config.toml
num_key_value_heads = 3
hidden_act = "squared_relu"
norm_eps = 1e-05
tie_word_embeddings = false
init_mimetic = 0.7
weight_decay = 0.009
final_lr_fraction = 0.1
doc_mask = true
max_steps = 7374
Each number is 500 + 40 x the weight over its row's rms, rounded and kept within 0 to 999. Layers, rows and columns count from 0. Numbers have three digits each. The size before them is the row's rms in percent of the matrix's.

# up: layer 8 MLP up, 2048x576, rms 0.133, rows 1685-1784, columns 256-319
# down: layer 8 MLP down (transposed), 2048x576, rms 0.07, rows 1685-1784, columns 256-319
up1685 098:420465521552539488541446593450478497494556519522562566494497486476545479474558477427513453515506494532503444481504478522574422518451537469555544522436458491444509556499510433450500511445496498
down1685 104:535494508462546483492452483437495523545406514532483531530499470493458460527457547581540509508476435510549479495522435552533531541485448519532446495476432515478511454492490542462460495485479456
up1686 076:561481533497512570485528439448498523458513503527542529480509406500518504465546532484498493478553503532492627476488477451501564483532551464531521495514545507538470531449506543436494561522483551
down1686 079:526465526501499519498582440485487542442431486514529545515503312518490515458468574506492501393474475554459564489481523516548481494486578429528494434417505480521451566597441504462507517515461541
up1687 091:472500539569385504566502451443458450512518557552541474527494520428532467541463504545550498451458556500538580472492566472535513516450517534512483549449503522484465506497567471481506520521478503
down1687 095:501524485500464479546488497488519506577523530498505488412446582558549477416559529512497440511441518494535513483487550513532501485453534501463405519490492506478500533549484530609545486472511452
up1688 137:488442475522550433510518451434454453568541433454503463522540560557494515519500432461521562526525530524493484518475517512463462460375524521443533434490467502484485488501585459482487472477464548
down1688 145:530531491485521551485467492518469433545482544398526515550488454482492485466423511490618512507419478540528485603560512487470511456525548562492469522461527429516548533526551494535447430504490487
up1689 089:568486492451497520451481498508432477529498520591496518489484525493511565465495455548453577508566542530514555512491445516525527453505536433481578426433475532549458544562530444520450472502577478
down1689 095:496493456471504516498514538445522467535566562469466527508463506505546497450502490544528472481447469503492521535538469493547551487457495481487522484518537445422493468392482518526526538483487517
up1690 103:377438469542535507572507541395437456571537523573478494539515537515516524529542486455420406459516491540511476544553530456491512479486458476554551507513520446488448535434496450499573527427487459
down1690 108:541557529528520500528467569474449505520513544480497546490528528593444479452521451514471577554508438522448541503525495425507464451462476478557521528522489511494468472458497581474495513482512580
up1691 102:457509518452474529486464469512521508547521547499483505417498502514528458562436466458493530468534476506534505409487419532565478459484398511518442583454540488522433527560507513555492533475502510
down1691 111:469498507496471440530542522500523514546475549479470590530474448475473492511511493439558497514506498496584563433580501483521480521452480508559506535510483440501517435467424559488469442417501531
up1692 097:496477592461464503508478457566519578507487513506477497556493486409520447486536432510491586474486523481430501540453472520519526491529560473575412480499547548471516518513517553526425517503514537
down1692 089:497489488487491482517500491436542524546491491432471526518478488453506491524453416525582462569466510452473477460504458565519445566399466512457476482448502418522537562482505398515471448508517514
up1693 106:526482466512512532477442556478479455566526568549452458430546567496522516460459514484520520510507452519455468422498482482456500599565478534466472498532503514482400501512487466461504556434438478
down1693 116:478477461518509503464446500519462516465480471358461453499460449480441516534484524542523521474470512472540499541532524482507435480482564488569534515549473423450492496508468526464523434538574511
up1694 097:515477506423535470577535474459468485472501493473453489502558501492479499500494518549488498481536518527489556536532454420531516460495407503453481464438482511404567520504471481457538541517472551
down1694 109:441551535524522458474425491470509510491562483515512514503482475529537494510437541538487477495505498469515465468480538556451430573464576450564507461560547513567420504532512476515409475494574447
up1695 108:606444429472517493480463464448438438527389553536530566474473422472470481494537488485531421458504484459438487484482491518477525572465417534514447578498490555514541495484504544506556491494468496
down1695 093:453481389554523497497497492542480451489483469575534526537525541437450480535385500535485459490520516482449471598533463503530469447479444517443513489474496539554429510505496470544492410524419506
up1696 100:537490446509346463502532493447534509497531508450478506554432497456429519477520503581537499496550423462525471446492560513537510536406404463460499504477480548476477489475439492517537566481460583
down1696 098:493463529499486451499565575583452505548482397517430467568525540576522482570531449524525535543544524456467456442544451498508522525421460456485509487532442469491521501485535530529476530493476507
up1697 097:470469568494472486532495520540431562501453562487495575518517533457526474573485524509518536498492531457642529515477466517536449541499484434489461464523505395456544520476538452567540546519499524
down1697 106:503445474482512495439401487493570423563495477501541448515476501501577505461478519514441508481476532578546531520427494587496533540515514494594542538471516499511478552545466523494513471478516457
up1698 094:538499541522524440509547499524446363469524547471481465482565561525476479482495369524539477564458509502563468510467496502550533477400478561479476513453521494485458498476478524452502509470555497
down1698 111:388473392550502517535520498509496481513538487563592459501509559481549498481457444480508523600495495448456466541454533456489499499469567512496560446585405537498496484560467486538492449448493542
up1699 097:506429519446482531490538533491546557543478541509515522457477542524552551431475484519548555538547443464527525526462508513485495540499486527499504530479519479509543572529478466454512521430533535
down1699 099:531449507537444502440482505536493559491466541458494503433590476490505536493528513499480520507532502461609552554431626574466492537533478436529489541541497493473516506484420477446494527424560458
up1700 104:523457554490521537474472484534471450455450463461507533538530507474528478472418499526546453420546525577531519514523503512487502522469471477523535597508522458504497421456570540495450527515470522
down1700 101:522466498445594487478533553458398477545511502472481482507548439484475426472493497501519440536528523460456502534459515517477500518538430491527481526502522525538502498416484531451503502527504476
up1701 115:522451462506510507475529510536538481532488471510576475544585469464572448527458401476506468451492514496454488486569460506499450447488572465460443509503458524536524507494536478538479552552591456
down1701 105:480484518424551420463498578571465506462468478440451508493486474549471506564444482498485481530490439528461488521594506484527507543477490476522502428535487546491535482495451599469512501443524564
up1702 106:495480561525522538528490494537455514449438535518547442452499453543458472474557442548426549516509489538501519507507509453529486489534509520492436550529464436530567542477546520471496466524456455
down1702 099:550515444530510432462472449557501535489545430595459464415463598480492434528532426465561562576449488534465482564440542507466480526492475479503455507516516473477511453553465471474545536469463435
up1703 088:476481482552594462459519471549419496457561566508481506510417454505508461479437547439533523545461444516467458468479472538513503525538514526450505528536570452599495460503517427470546446506544574
down1703 091:547568416545502478486496511539493512463534491536464523535457457468498499510496533538500526465529470524512466510448531416542529364513517471419552490508551467456474534498491576580476489545462457
up1704 110:442490535483454527477448499525482520473470476521375459564544534476466551485489478502498553508527475512443492495507457525526493418510604495503510506477513505475548427563452447485469498440539492
down1704 118:520458504524515452516487497404458517465481513479522415549517414449490552585515513512495504480499498471510484552550564493497500521432500510443530547557484502471503478502558457477589479570537483
up1705 082:530491420474477495476451440498507527489503487466478496584505542493456563514520428602467462553492421536474419529565515486510485512489583481453503504531518514525511511456524528461545530503527487
down1705 081:515455488529470506498523476399501407514497443513474470493454557520508537488464533464527457491499486600549495480506524531493474534482550463458521470472549451583496444531465543451507495500423505
up1706 095:544507500463497505454468522588575507457480463479521481542473515513488523546532547569449522497481564497528434553568519491478481535491434481498555439519535452494482483525558517440500538487468502
down1706 095:540456516533512578491468464505542572480496511477530547494567458511503501559496471519496525487470561493534563561418512477537492493540414487526440477468537578593486475479440494489488556553493499
up1707 114:469483489489499450461448515477461533520454530459490526532541448548527478530522546456516536441545500527501498524533533447569513454552463564478458549491485555476482534540475533571478475489511549
down1707 121:568499452475473504485554512492504502495543516409510510491407520477501441490536529535497455497474476438525571471439516533486488501577476508452476534486490447507454500473562421526528552539460519
up1708 088:499478521446480470515490486487440477477511484447441521485495506515518513518522542509486458502576484538515481561505430498490437468465541434498502486550435492508527437509475556451524468491448491
down1708 088:421510460446503468423515485419514522479490453503462485505540532477584449492494509438496534578466530416445503550511553490494466460483500561426506570496459519574478522482561570495525506486526417
up1709 103:512465493526536461428519465555520516538491554417473490516491465538495483591502513464491520487512491436505530517469477489472537547463534471557535505507497430533527481606491535496510489473466524
down1709 097:524502481460536452527488468545533456474509535400522449526453518533466456440521533421400494502477445515515476501479506548530564540532495536585481446555503516489503540428570503440458465545521512
up1710 108:494510479563526425535509475504557537557513596550503525498561546498562482506477570471489448551538460478482436466593549560524462457408532456455552452457452604589484518453452488521419476523512519
down1710 105:513533498488492520527461473456564549449480457546491497518560472536521527540515482508551580478495472509534512535503497483511562531530423410509447442506552499533568565594472459563466473494612474
up1711 079:517436567527460494542466557507496453532487545502493466561496486536452499474536516552525517462555514563508516566484527485459519511469483418486536532498499505491464476538464490535563467437507476
down1711 079:506430532472464405554486465487465483501498504453403510547493454477571503576543470500492500487483483551528513513500450525481419491581482508464491494532517524486459498490485444560509467529495522
up1712 090:555517416527493506562535533447550564485411381504444537483523512496453522494556455474631531472501484497507523551464461516555473574502494478477465536518563541558440492507517517487488520611435532
down1712 080:477512497516482485496471482530478427521458468499485486502492375484555593596468517486544495445496503434509394548521493531515438490486418490495475484531460496530532485431505435509490503480514567
up1713 095:481444483563554530468449458524547516461513473459527497440514432484461545564486502596487482492449465458495531487514518548538517511510438506527534539431519567513543472487445495466443550494433582
down1713 104:540469560496471473496548577575494482557495509534477481547503477497583545446528529561485495531486429504557485507510519487449547492475461426494559541548535449457565477450524554566547504453465498
up1714 076:486490574498575484517566439412557500485469477583547453524515419551455457531539539470523489479541524510574534501471505575513537498482511501476391544510468535473442523449530555463509512480500510
down1714 078:489517539545526502577568453527527499502516488500477489511587469516521497575464521536504461404469483583499479497472509507540492492466475488483443467447506584544528508539452522544517461527420495
up1715 078:498441467550467484499546440515486513459510498506524556465456513467488448493503493557446476546459519542519501498520527544531487579488513499504376544457522541421501523584478592498481564504539513
down1715 085:511501477543432381546502438443458503426513490465431496483510462457421545536463569445514485494445526551479466425451511547496445507518434453406475468485494584507505553586448532496445501473506478
up1716 098:499496386511551533477446503494627585478419508476524497570518487452480469536529520424412478499503485461557523502497410507550467563502509443522486516500485470494490508497446492560515469456489485
down1716 098:531564506563551475537539484478495486515491507498568526523577588549465504440557574470511466550546458463518506470417541517538488485541450562480563547510502514498509440468498471506506498509459509
up1717 101:487479487513519428541520525498448478496488541521443515497511523491473487444463560483501519501490523478428565499553523535476489438422521520470500502450498548581458448504524522458500496507519495
down1717 108:506533499407556541471504549558527464520424496440596442503493437494492449510468556499566529510467499463550466500508493446541516477507493540495555472518483495499502465529476505507484496574516502
up1718 110:532492531510532469555485495497484462474518424461465427474601449533523489399493484434479537584543572547500412440508471496440506445510498506510504493542471488436500444518497518517514504501448444
down1718 115:493521479510488521507486610455485526488439551464559462505544418487565477526587552571480519567462461470532585522463450489594517484539484550570509469460479471492510466595466542459527512512484486
up1719 099:537532516515485434483535430488513492523459480553479441468532482529493528487562480506519558470433504451486503573455477500474521490483482468438513480516486471470492488458597513546507572488478521
down1719 097:532525547530531573547515571502519520474537508522528490532564499484500493466568534559454401517406449499505403577456496525509508439457506423435480474466522539442420540469516461499542422452506525
up1720 099:467522482555473551466460591579419526529524425499485527495491516464544511512536529535467535487458419500469468486507538534482487486517492515531464481487486514504480589460490464504447455521471488
down1720 106:608505461520444492576502432476579508438426519483504512491513508584543501557516516428472559516449482461456540494517477476529447500472507422470533627548515495528474501472537477515511545438443467
up1721 110:502501551427519467516410434552469472528432462488542458523551547456499496552485479442496512471487548510510528567483524526490575543503522448467562450514474433486528471460523508505457606552402505
down1721 106:486570512458506507515535474518520429533509511506463516542505527565431522577500513548569521440557433535549457447505486529501531575483542538385513537516525518472540490533529439480485492485544506
up1722 090:495533482529468517512521547464457477506474533601498514553524562514498523499544503497515484440468550549495458464528494561576589513521519539469516446524492506402437498494455541528448510511578545
down1722 089:491511533443527461512402520491528456404506488443517535452536506457516489445521482568494586428478503471470496499559429476464462557493575492631473548539484455585498441486436506480561553490493509
up1723 103:521466458477498534456444502515482508474489486515511452486516565476554493485459521494555486532571523504508512427568463524608437493507593505523458534546514456517507477450509509445579450469517519
down1723 098:422468528513479559473533497518489539539431477464467452527540467510533489516585509507563522448478481467460513500475546515429495508583442541510486586471496510502493556524538430444471493514511492
up1724 097:462494464463545472481455503592541532477477582475456490542505535513487485473463567477480468533442554509484467483535539535498566487517492453480532503563553454540560482566423491481445519539492516
down1724 099:466553432466518532511492482541461529540547545537481500472441567524538469461455491484545481431413619453527457499556503579488482474506424531466513458501484555524433508555560520436452472556494474
up1725 118:496526478431443519504490453493537512516515530510488516435461536528555568468540545437451526484494474446461501455508525446430453516520485549484509503459470512501489526469574439550482444553463491
down1725 115:480512516460496489539494569521524463573486543557566544511502547510515531550492569486479469485508444515532535507523531532518448467428494509532442471448519573489520517484459509480476540514540419
up1726 095:482507480551510497460466455485493515552549468508425527585463515509547525521448505564541518498530518520512487548556506459516503613481447534530432502531512505488456544407526497431506459476435494
down1726 100:498485538463418455537501471470424526522463567500444512552482494543538503498516499462499484489518469508527477555507575480565536427541530453447410530482490537533528571454534517502482486513468481
up1727 098:481493529402529527555554467490445451465522596495473440485493530518518515537463482464567482549497453510486519492450523528582425495507503474495407467502497469550452516504526487540516532529459527
down1727 098:556469507562550440525492485478508512511488577480481547563515485447428491546448449566512488521509532495528546427485494458513433531482436489502512480452495514509511522535460581527499492532447614
up1728 107:485452487536449462566455469441514548495498519521496527470502489519482420560525491487453504568513458510490465533515473524486530448525557454536482527496404484520544575526477514480463492584478587
down1728 104:449468493521471434563418504482537539499482572460538546447523533522509540525485451450551463500499570494483492506531508490449532520528502537495464528475432517600513590506511422463515515537495568
up1729 121:547486472471574506466526461517446494502527463485472461485492507485461550514499512454491523531489446548508506511509520478420469502512532510423524478492492525563471557529522479530455545514393508
down1729 117:459521415567515461572521538469518516462422539537497508439535488539531465495491550496469532397491517516506485531514545495497516508499432506458580548458489427513479455474538535447471523445509533
up1730 101:536510450482521543480584484517554391466455517496528514499490531474471541532487531558494534482536506530490455455608470451467585479530510398542477506532496505432566477615487531493462427581520502
down1730 106:517528447509496502507500530491544425492508452501507570444439427439509456471460556510512482538452577462547446564514567494582470516538507516434487560475474429496430459524525455529488509548388499
up1731 074:527513562508561524531490521473518507520486537460491536503492506476483494590503533564481508537405520503489571501433479537511472555518486492555593538556439529467446622451471469523545604514374562
down1731 076:550488534537508513521498525503527487477536532401483471504498528503466559570439550447522434489580495512456511462474482539496387549528487511398525570493496555519481578485496396559550488492365468
up1732 103:482485520535454465476456581542503542540433514550532467493515500524452503524484522524501483473516456511585452429476469496504503461520572496459510506534487497499480574501471429516569466506564525
down1732 098:488530505443533505537486521469434516545510488496504522470474477458445482490513446438553485484482522486516557455486536512452518540591486497443527444516537518430463456440562515441483437470498476
up1733 113:453482564589434494537527487459523491494471521552511529496488557541589556486501510478465471518538497482520516517484516457493543543386501497580499504511508515536503494451478498527520506523464457
down1733 105:518517624487466498507506488527500522470521530502450551531504599459522520562477449464439503576488481508544547609480437492498496492437508530599479542512448487499478539403550459468480510482455496
up1734 106:497513531514463504443505482596530572511479456506425538472558437539530530503487536494533488531516438476562523532512572518610575562515414531539464580538497600549439563525533500448424469541485519
down1734 098:488545490449540506527492513516477486468436494521493562484613352523488496449408518477486473526504466372532435500568457504556550454457423486529523590526435586572493531488490502488408502498480486
up1735 099:586568493485542438485541412529496530531516602414555506574497531480504556476511539422480488545479386471529515527509460502364501496539535523574427491517499532402481552419447477450474543443493521
down1735 101:468529520456592507426510507534498530453487457526528493454491529482492525565542472504515480527443442476552452458496471562463493500503515470509446437500453470523489467468486518427460517512415515
up1736 118:543479584450491540508518463535591491551542457478535513471472543427464451496463478527517420508466523483439532536511416484521469455522509524485493399435534571514492463521536488522554551503482523
down1736 122:534530568482495419498465473483536416519541461520566457481537581518489483580533513570501528478530465494492471478493534501535509515546552512474506502497499462513534398487428415482517527464566492
up1737 142:473495489519493455474447496536492528515511548478525454501565517501527518515477435514470524547537548467542474546457557536538446492468488590511494420487517448487458505449499493451485468499520511
down1737 121:497455509525512531443463460473537441512510462571455560555519520500506487515557586487451517471476480477514474483539545508507450515470538473499505491539498588469499520481519484493522528505545494
up1738 078:486477520481449434509529483494525543479489552428565474555474453485530537522515523571503498472439498485509481498518493537525523528520446452557419524532491447425481421523510417494552398437479528
down1738 082:595495488472506502542541443511516497524463534438494493450485475476534525488478512439568442533498440550458482484516574552528502438538525568514530528465482546501523517589501520444538498471493528
up1739 107:498523561504484415476539520672465477537507486504548475461536415460468488458555414409490485547528522496499561450502528526527498505524501500484481459501522506462561471477508512467493485535535571
down1739 104:480599509531569507474513468549466435524456447449520520421477534496531530519451460513495492517505487474423557428457582487566493456497463450543516525473491501522490491488516564512524458544468471
up1740 091:530514508537450482477588513483502441458481505459473473435465460475505543549512516446525527496460541558581542535514419443434490442625477459550488588489443490423546563510588520520461560558528481
down1740 095:566508406490526496480483502443545481468497555496470456514555486553467452487496452511469450472434465469541415510523526576567541570593587470507486548427514499428544483491472551529510518553551440
up1741 078:468525482523524515471454484494527483451478529539476526405573483517545485445547543525503475483436495502524510485501505530487490508497556463512471497517499548470470485467490522551463539503441472
down1741 084:500509451465489481496523471528443495498505495498489523476525498506521531499515481485483477496506504504474492465469501529472484578484507496550480480413459520476496451414462495535487497473472543
up1742 094:480515485491514518443479508497493525504477558525586531576498596482509474396502547481519469571486494504449538473514455518550490521472519456573439549515532511543512539567560543452445510485488479
down1742 096:443519469468541530431513535523493522480493451527450462385474630467486476560465496580461502483431559547473523455560556460483455495527450538520444431516523532495431564435484523520534482444489496
up1743 106:470523494479567503483488486530414545496500494547505518528469518548507535531462449533460488515491533509511455484525464442544537511578493456508502486544460507456423460470574566546537485507485485
down1743 115:522417533536518510522529502475557514525424443523526434458486383498497515522472470552448500467460469506473413524511476475510517465560507524465536510559508416478498497441487418504463458462478547
up1744 091:523463569488495606503571469526493538535550622478395565511484555537511512454492501477531528548569461506552540484516479515498463507509475498427507514477536455520442481476505487477468424506510479
down1744 095:473482416518483517565506575497513539548513438467465465469533519554577495491470474489578524494557493508491453545477523462477517453514477475432548509506533523518476536485471469445500537558539492
up1745 095:518449449464527578437481428498431492497489481452452471527564542561469482431426449499380547438437498520465434551554454453519481445494540554534496459487526563446529567494596546495498535449440483
down1745 097:404549501511487449549505549378382516466475528486453420546500512557562476528469524585554516483462541557544552518468542475481511540404444479483546491477448547489398533534475513530472565496417436
up1746 080:554445517492494509504509505478539496494538472524456534459527467589496461512502505518462452463433528501532467411512519441520516520457574474504474540501468408518454530477528490562438507512517433
down1746 090:476491521497503491555500477538471466521567455523552517491431460523588484513476530466536441444537489535457501498543503527484401516455511462452402492461518515498528489504508527530510508474469486
up1747 109:466505498550393512510506461520538445454489492506468548428517523488517508501481493602506496516467426481526498498486554567456565499460468507545447479459521505495473476527419492517514569460463545
down1747 103:477503493471531482545489549468546495449498551526490500492467588507574545509537498419480478504572487513518539479445514498523503436478504614577510543498468470541506452538543435466547528483442580
up1748 107:487597466485499553503461514494501496519494524535506510523506514473593480502508505538504600479469429526538509474436482542526415486503454482559494453458570486486489567469490458514494522426486532
down1748 096:516486501445477472538536547517498506499503479534516518490585479495482512487513553450543469506524482521502517431489522479522492556475547471458469525534450494490414482469525453504486498442482548
up1749 131:474558462467418458400564569535530486484481454520483512555481449488443539507543520508481542559531482487488438485541451474484481481530555516493536520473454437537554508496504520512477531447539445
down1749 132:453486425490527588517476520534474415557473469503477490466532501521453475504513450485463505542478550528449471497557541515536483535543505442548504506527532490467450469434503532453457451515478540
up1750 109:486542589536564450496526412508475490470478538536447486481462488547425455510469482440545583473470497481514543465551496487498573505524502538536517509503507532493433491559454555505495527496464517
down1750 097:539558504466535452445524554551514458583515531511462462499466493522440503483466524482456574456507449504467584491470512521492533550498505467540529457498527416505532525497461489497520429561516547
up1751 118:506591529502468534529497494526445568488495550484524507431569529470525462461462526447494599474531516477508457476507546555523496519534482469538513478556478487462567469501498482514522479501495528
down1751 124:513543477460515509511535552508477466440500545463530517452493465498502567519515479466568537522559507524539516482558459523491483511472489414612523481535498435500491515503473470492512520450484482
up1752 074:486466488528538497539547465493489528523501525585490499552476505535433502491529479548449487451540546532497484497439554488475411535492483582591440493508513547394492455518484528516494557471602483
down1752 071:462464565519468454455500503463534482531421542473515429545518594522452583506438507572493487478455525514446494528467500504473458446490492548475456543520529539591537488544539484477537453493509506
up1753 103:457465487507448467513538519561521523499509479497472589538503516494520486515538477518483488489436444559478587506509475539530421468544532493501529572456515536424429466503501513514537447547456512
down1753 099:536505463475532510476477545484502462528437503499488618467515472470502538389476484596453507440493528445483487501537497510518562476496470610501445439495468520491461582472419528560514576470585550
up1754 098:465445488539458546538547469535506535500444515504477505455503460579437511425470523501529489527478399475459496573523578543449532536485425507426432483495477499516524483460530494484528566469476457
down1754 104:478465569528554460473494538531500460535498467461533495477466485552453573500480552478471474465508483461546557515566490497546492463455487511431507495442488586523536498468418464480480509492504534
up1755 087:478509569521517543526569486486422511519525406459528436493447493451503469461486521473506525540494455558532493573518449471514442492525481491363504441475491434521452565599497506506492509516506573
down1755 087:458533461482526485501514516541535493494476507523538450518588528437473532541428453531517429556499432551589501521527529500501514508488475493551510495451479479515522438465446456541476447525400477
up1756 082:501508489467529413447497395505492539462470531520467454524483497485571445526473530475505509506541564546507557499524481465476536471486542462493504483505497524463519528537541519450511436440446498
down1756 085:561476452429504520536485464559490546497541517543547459522502544432523452546466550498518452492443517500522534580490507496435502468577541505486505503540541501470505564529484513504460514524366465
up1757 108:510488496500446544466519563511491510517501476575493454529534577488458466527597503524522468577521488425523521475532495503532532514485470552492558525552520493583518529539480456488498491584495428
down1757 105:432530441465535526499466516477418589543517481508500443530459450545511482452507483460500489520511499489441528493459539490499506600493488470448473541479499535450455512525469476448572515491594482
up1758 120:508560472460508463521433428428462499508542511542521546542550406495502575524510542537463428521474450553568531493486450495453464492505456494445493460535515453467592427412426502443480491492465548
down1758 118:513425506509504537531502523460501491484452583568479549464502478515472502512622461537524541465513458522545584559505448497525515440537499575451541490533450499522488527461531497480474529525458528
up1759 104:446507501504557479502444471548564549485479475513502543443500430469479444430477496495462489468498426440548539523487445421476503595417497489504477488500486527509531456504530464503453464547541536
down1759 090:499520465580490496501449430541495521523496434454487481517446521467566571401524425487486557483486479466513492546486499516443531546535517494410495411477439464515524514561555508514575490510487552
up1760 076:486422524531457549511473484404532541501470506457495458501486554501540536424542502507527498484478604467493493434499519487502479557492467536515560492568473431475444547455442491453466491548471550
down1760 080:492483484478534438487553518506480481543496490444518535496571396480556510454505463523520506495461436547493519527455528556529435547484531506512522451547502529475497492470438483535539579547489507
up1761 104:557465489471438457509525477473487530458491465497500474436489489463504565557602462515489473509451541554456510486564540502536547495568549419536578482490463533478484476471449542513531525625466568
down1761 099:472461565457497501592528497478492488510508527463543465434423526451524516523574425468464510556523451549528492529515478509539466555486485528474541484522548533463545498529476491531513470552488424
up1762 118:530477511604497559522454498500480506550455520498540511481446625481524472501432468518482462481482459434460485492515444469481498519536472517444564473459461444410478479559507475510442515554429420
down1762 121:520418458550562480512486452489552514482499486489604505477561543461515486485526430479461529528499447543518479505552458485472526476429468520508481497422480542516473458483551525543500480528489527
up1763 097:527416545419477490474529435431474468587440504526474529523503466472510544530504535480518525546540530513511488460442494451509498541451503532558523500474541473485557497529514558505609413506489509
down1763 099:576511569528568486512497555467423541490524523514414522498524469525493539492529485510512432445502552510488459477518532416502460496457511548452431541552459535513473558549539456496567454502488455
up1764 105:531439445511506475508480486443541457474528500499466485437558505454511474507617538446520515552517475453546563460494500481551463498497574483481514454523544499520525555515502455489514549489437518
down1764 104:484415492487494469531402507502509512564449528495442617542487457521491447437514513513460494478532487481527472522489561465409562465516547541515510461497529514561566542560461567428473546511475493
up1765 125:521463443477546502478526563538487474460524437475414509493526477444437469505490478440492471528498530492468505520475463531470483595542545458547536578434473456497509504451553464528484441491584515
down1765 113:543488427497557492517406553503537451485519458485459497517496393598506478572546492528517425596466481524546565515548543470502543509488533495530498504524494534491528520472492479546443590449567505
up1766 099:502494463446537514528472508500417532498479451481530490494469484515465502508461467515489468474567543559501568472435569512519473555453520503501497495504496473494535478462510539454527457515504492
down1766 090:509561490480536454527520423509481506424478442445524496454559448408544499570451571510457481494480589498502453497505444464481514462503488500455537465492570511506438468487506536563463495457607483
up1767 094:446434467542433501554555520470472481434516518482469491474526473538469477444448430528522500560502478459491536510487471455496507446486519486498540474547569502531484467506443480458438533470570438
down1767 098:426586445500545461503508507490451411531459535507462452506485607491488505519528569476453438475485531479477483500482524492446544470514444538534464434505530492455485555481475532502525508484558476
up1768 076:431510494502539512501494548448482469513465514482491546497445513389513533535576567500570505440507509448586577476515489502526561565530570490541466503521562517467492509515486544512461570538421493
down1768 072:491434493511456498487481465465426483551476518383421521520585548406544555557517511466506524506525418471476558543483500445464516542528567549523512526498540503512500487526477513554452485510475519
up1769 085:462515472544492472477545460546489543493556484528440540509494457593408483447510497425480562474460505504464461487473406576569493466575461525482487522497473506520551389545503398520528511495535550
down1769 086:548407545538476524469473472578516489472523457549478524472548504473502465491506515431480518500423439460488544491511510474452478558485440497479510518490449506517480422580449482509538518474510460
up1770 105:523551515477509539506494445451476455529603543474464549496519506494523484420470474509471568546504552556561489478538463491545514508530544460534520571492530413542542584523501486558510498565525479
down1770 102:573528526518549494507536484578505463436570499537498515540436576525510537443429473486481495452402587535468458562502447499474519516481422441539554524502493485458494538530468509537477448480475631
up1771 115:489459597494518402514551493518490574459559541527527523451530479478579526506467522447556585443539445496521507478543467535509435554502476483465497461537543479507510505512479463514488518558478496
down1771 106:528480490416540478481473516570519477527526527499514463455436479536522555513500613533504588493552486541491522476489509489550505558525471455479557442502517446414454468450474524529564448506555486
up1772 095:553532493458485543507502473485554472615450528515488567527500538550462455468533497446478494559458577475518509530462465486468502521484510521484490528576564460525561555493429452524473527477564517
down1772 101:517521526467553533536449563557534517417552518430469553492559534533433542498566475486464521429499523583555487528503473433584525568494575448441496506427500506489478511381483501493523553485497504
up1773 096:465509499449494446463426518508491532555510519529467434432512517454494549430487463481478460486504523501511478553565538481597473514494446509468526492513450574542501573491475483604472542470502517
down1773 100:518525521543506525550492446564591501523454456509518446544521498416530506510515528465481515495467495447503491517508510426456520482472440522414543427487502527462482482529494495534512461509479539
up1774 103:544514464437464507482495501465500523468547506540526507424512468518481501458513484520579533474523494427410559506491407506609494469525428466509543540545519521495422496461509508483547522427499467
down1774 098:483447481520535472605506460466519517582568499603506515469546564530536518495455554464473495509522487510527510489474497498493546525478522429486448596494526462524473409523485462513504485480523519
up1775 097:509532473485492515513533565434490527541519506476521456448514481577490552459483603515570504518464465487416503464486543536550487548534504544496508483479491510608442609496445419595573559440542489
down1775 098:453524495573507495497507494447485489497496519455504513527527525495531479586512550511517494457502481475506527509525487465557468518501489493510505545542534529544544464522482438576517461592393441
up1776 099:509512452483454467537576576471490572485502537533480481499466539603522483473530490530545600523471426475558477534487520496465473604512542487424482468485472458505572444496466487442466480470456481
down1776 108:446493491505473495506557528482526516470536457495514528546441469540492503465443500600589533558553550508486545484506532434481398550525514563586484526575492481513444547524532430490484550516525493
up1777 101:478506525579459493460526524500577573484497453436514537467420474478510495474532491509508475481461498466427575402458526520507555496421502498492523558451530473555526436531596474508457558457459494
down1777 096:460571458494447458432541566527448529460420501508534535554465505558489481397460508477481461483499459527468510496512509424529558548482507498435480470433507430468520510466545513538544472578498486
up1778 089:457481547539562592516533497472537504482455488559478441484505457575491478465494413488510515526521442501427524559470521549481440576473477521500509584525497486490581582523513610522508452406545568
down1778 088:499487507536524487595474476516560600431462507483540546496475539439472523567529486499505520525490485510564499505473482442527512458456423484469503450428495427458416460481536490450522528485503527
up1779 091:523470462494509527488506528442501546509515502492524433488491434461479533544496527530498523497506466560452504525500443496532469442463497505512587525490511499476454453517428498465457504473459548
down1779 090:512536481466496477524473559459499504509477515504547503508518454534499482479512475489514570552496380498445451510556532518460558618496483465496531484482431427523471485555477514481501548550456520
up1780 111:501428558501495522478452498500533532474430458482434531487458531478565442480507418450428586483521589468514531480447543541525494459502565479424548501496471543495488446511522501485507498518645528
down1780 103:477496536517425483451493450554543517527522549522486531530502525496433492510508483520405510482517440408498456505451469583482431486566509448446484527523543498529521521451496539444416471525517488
up1781 092:537469475514467472421552514489449501501457498603516540524555517540537518459495441529625535472494515508456541490494459538459525532477502439481534457427520496499481509493551474470521532503573475
down1781 087:514547557530521488483536487526497506426486406576456486519528481560521439509491536468467514477541512509563527472520476493523570531504478480464499483453503496523509475562533444506548482532431615
up1782 079:515523546444536459562487471501552513534517455484470416447570460527486519515473475470524502555453476523502518510489578504420414505497517509508417518477532472467512446509553547538473476468514526
down1782 085:502516525453554483476466465472433515478489521575521509556531449484542505549484464545503516467533469519451475489483536502521441510507446505422520442541546458528473510511548455464496402484457512
up1783 074:484518496535466532490511476571518498482510544528576486484481450448488496576506587496455530560553585471536527490500510567525561493467492430494518514481483575502465520508557406418491455515491499
down1783 071:519395524518457493471587498565488592510520496506510458508481505532541507522482492421493488492519532518529574554382543490456495512463518565415451505452446494557514487532478443506457502494497525
up1784 081:522479509475502518571488433513485509473480540447449463516434450465404439468599443479567473594481452562450505487493502575509526469502468457537510458512469489544494503534510533528528472500522537
down1784 082:508398498496443535531573540500467531525540494464493441525457532472584558576528522486550471508460405582465544470470510565488445490491500515529551472563485499531468421466587502488534543451452453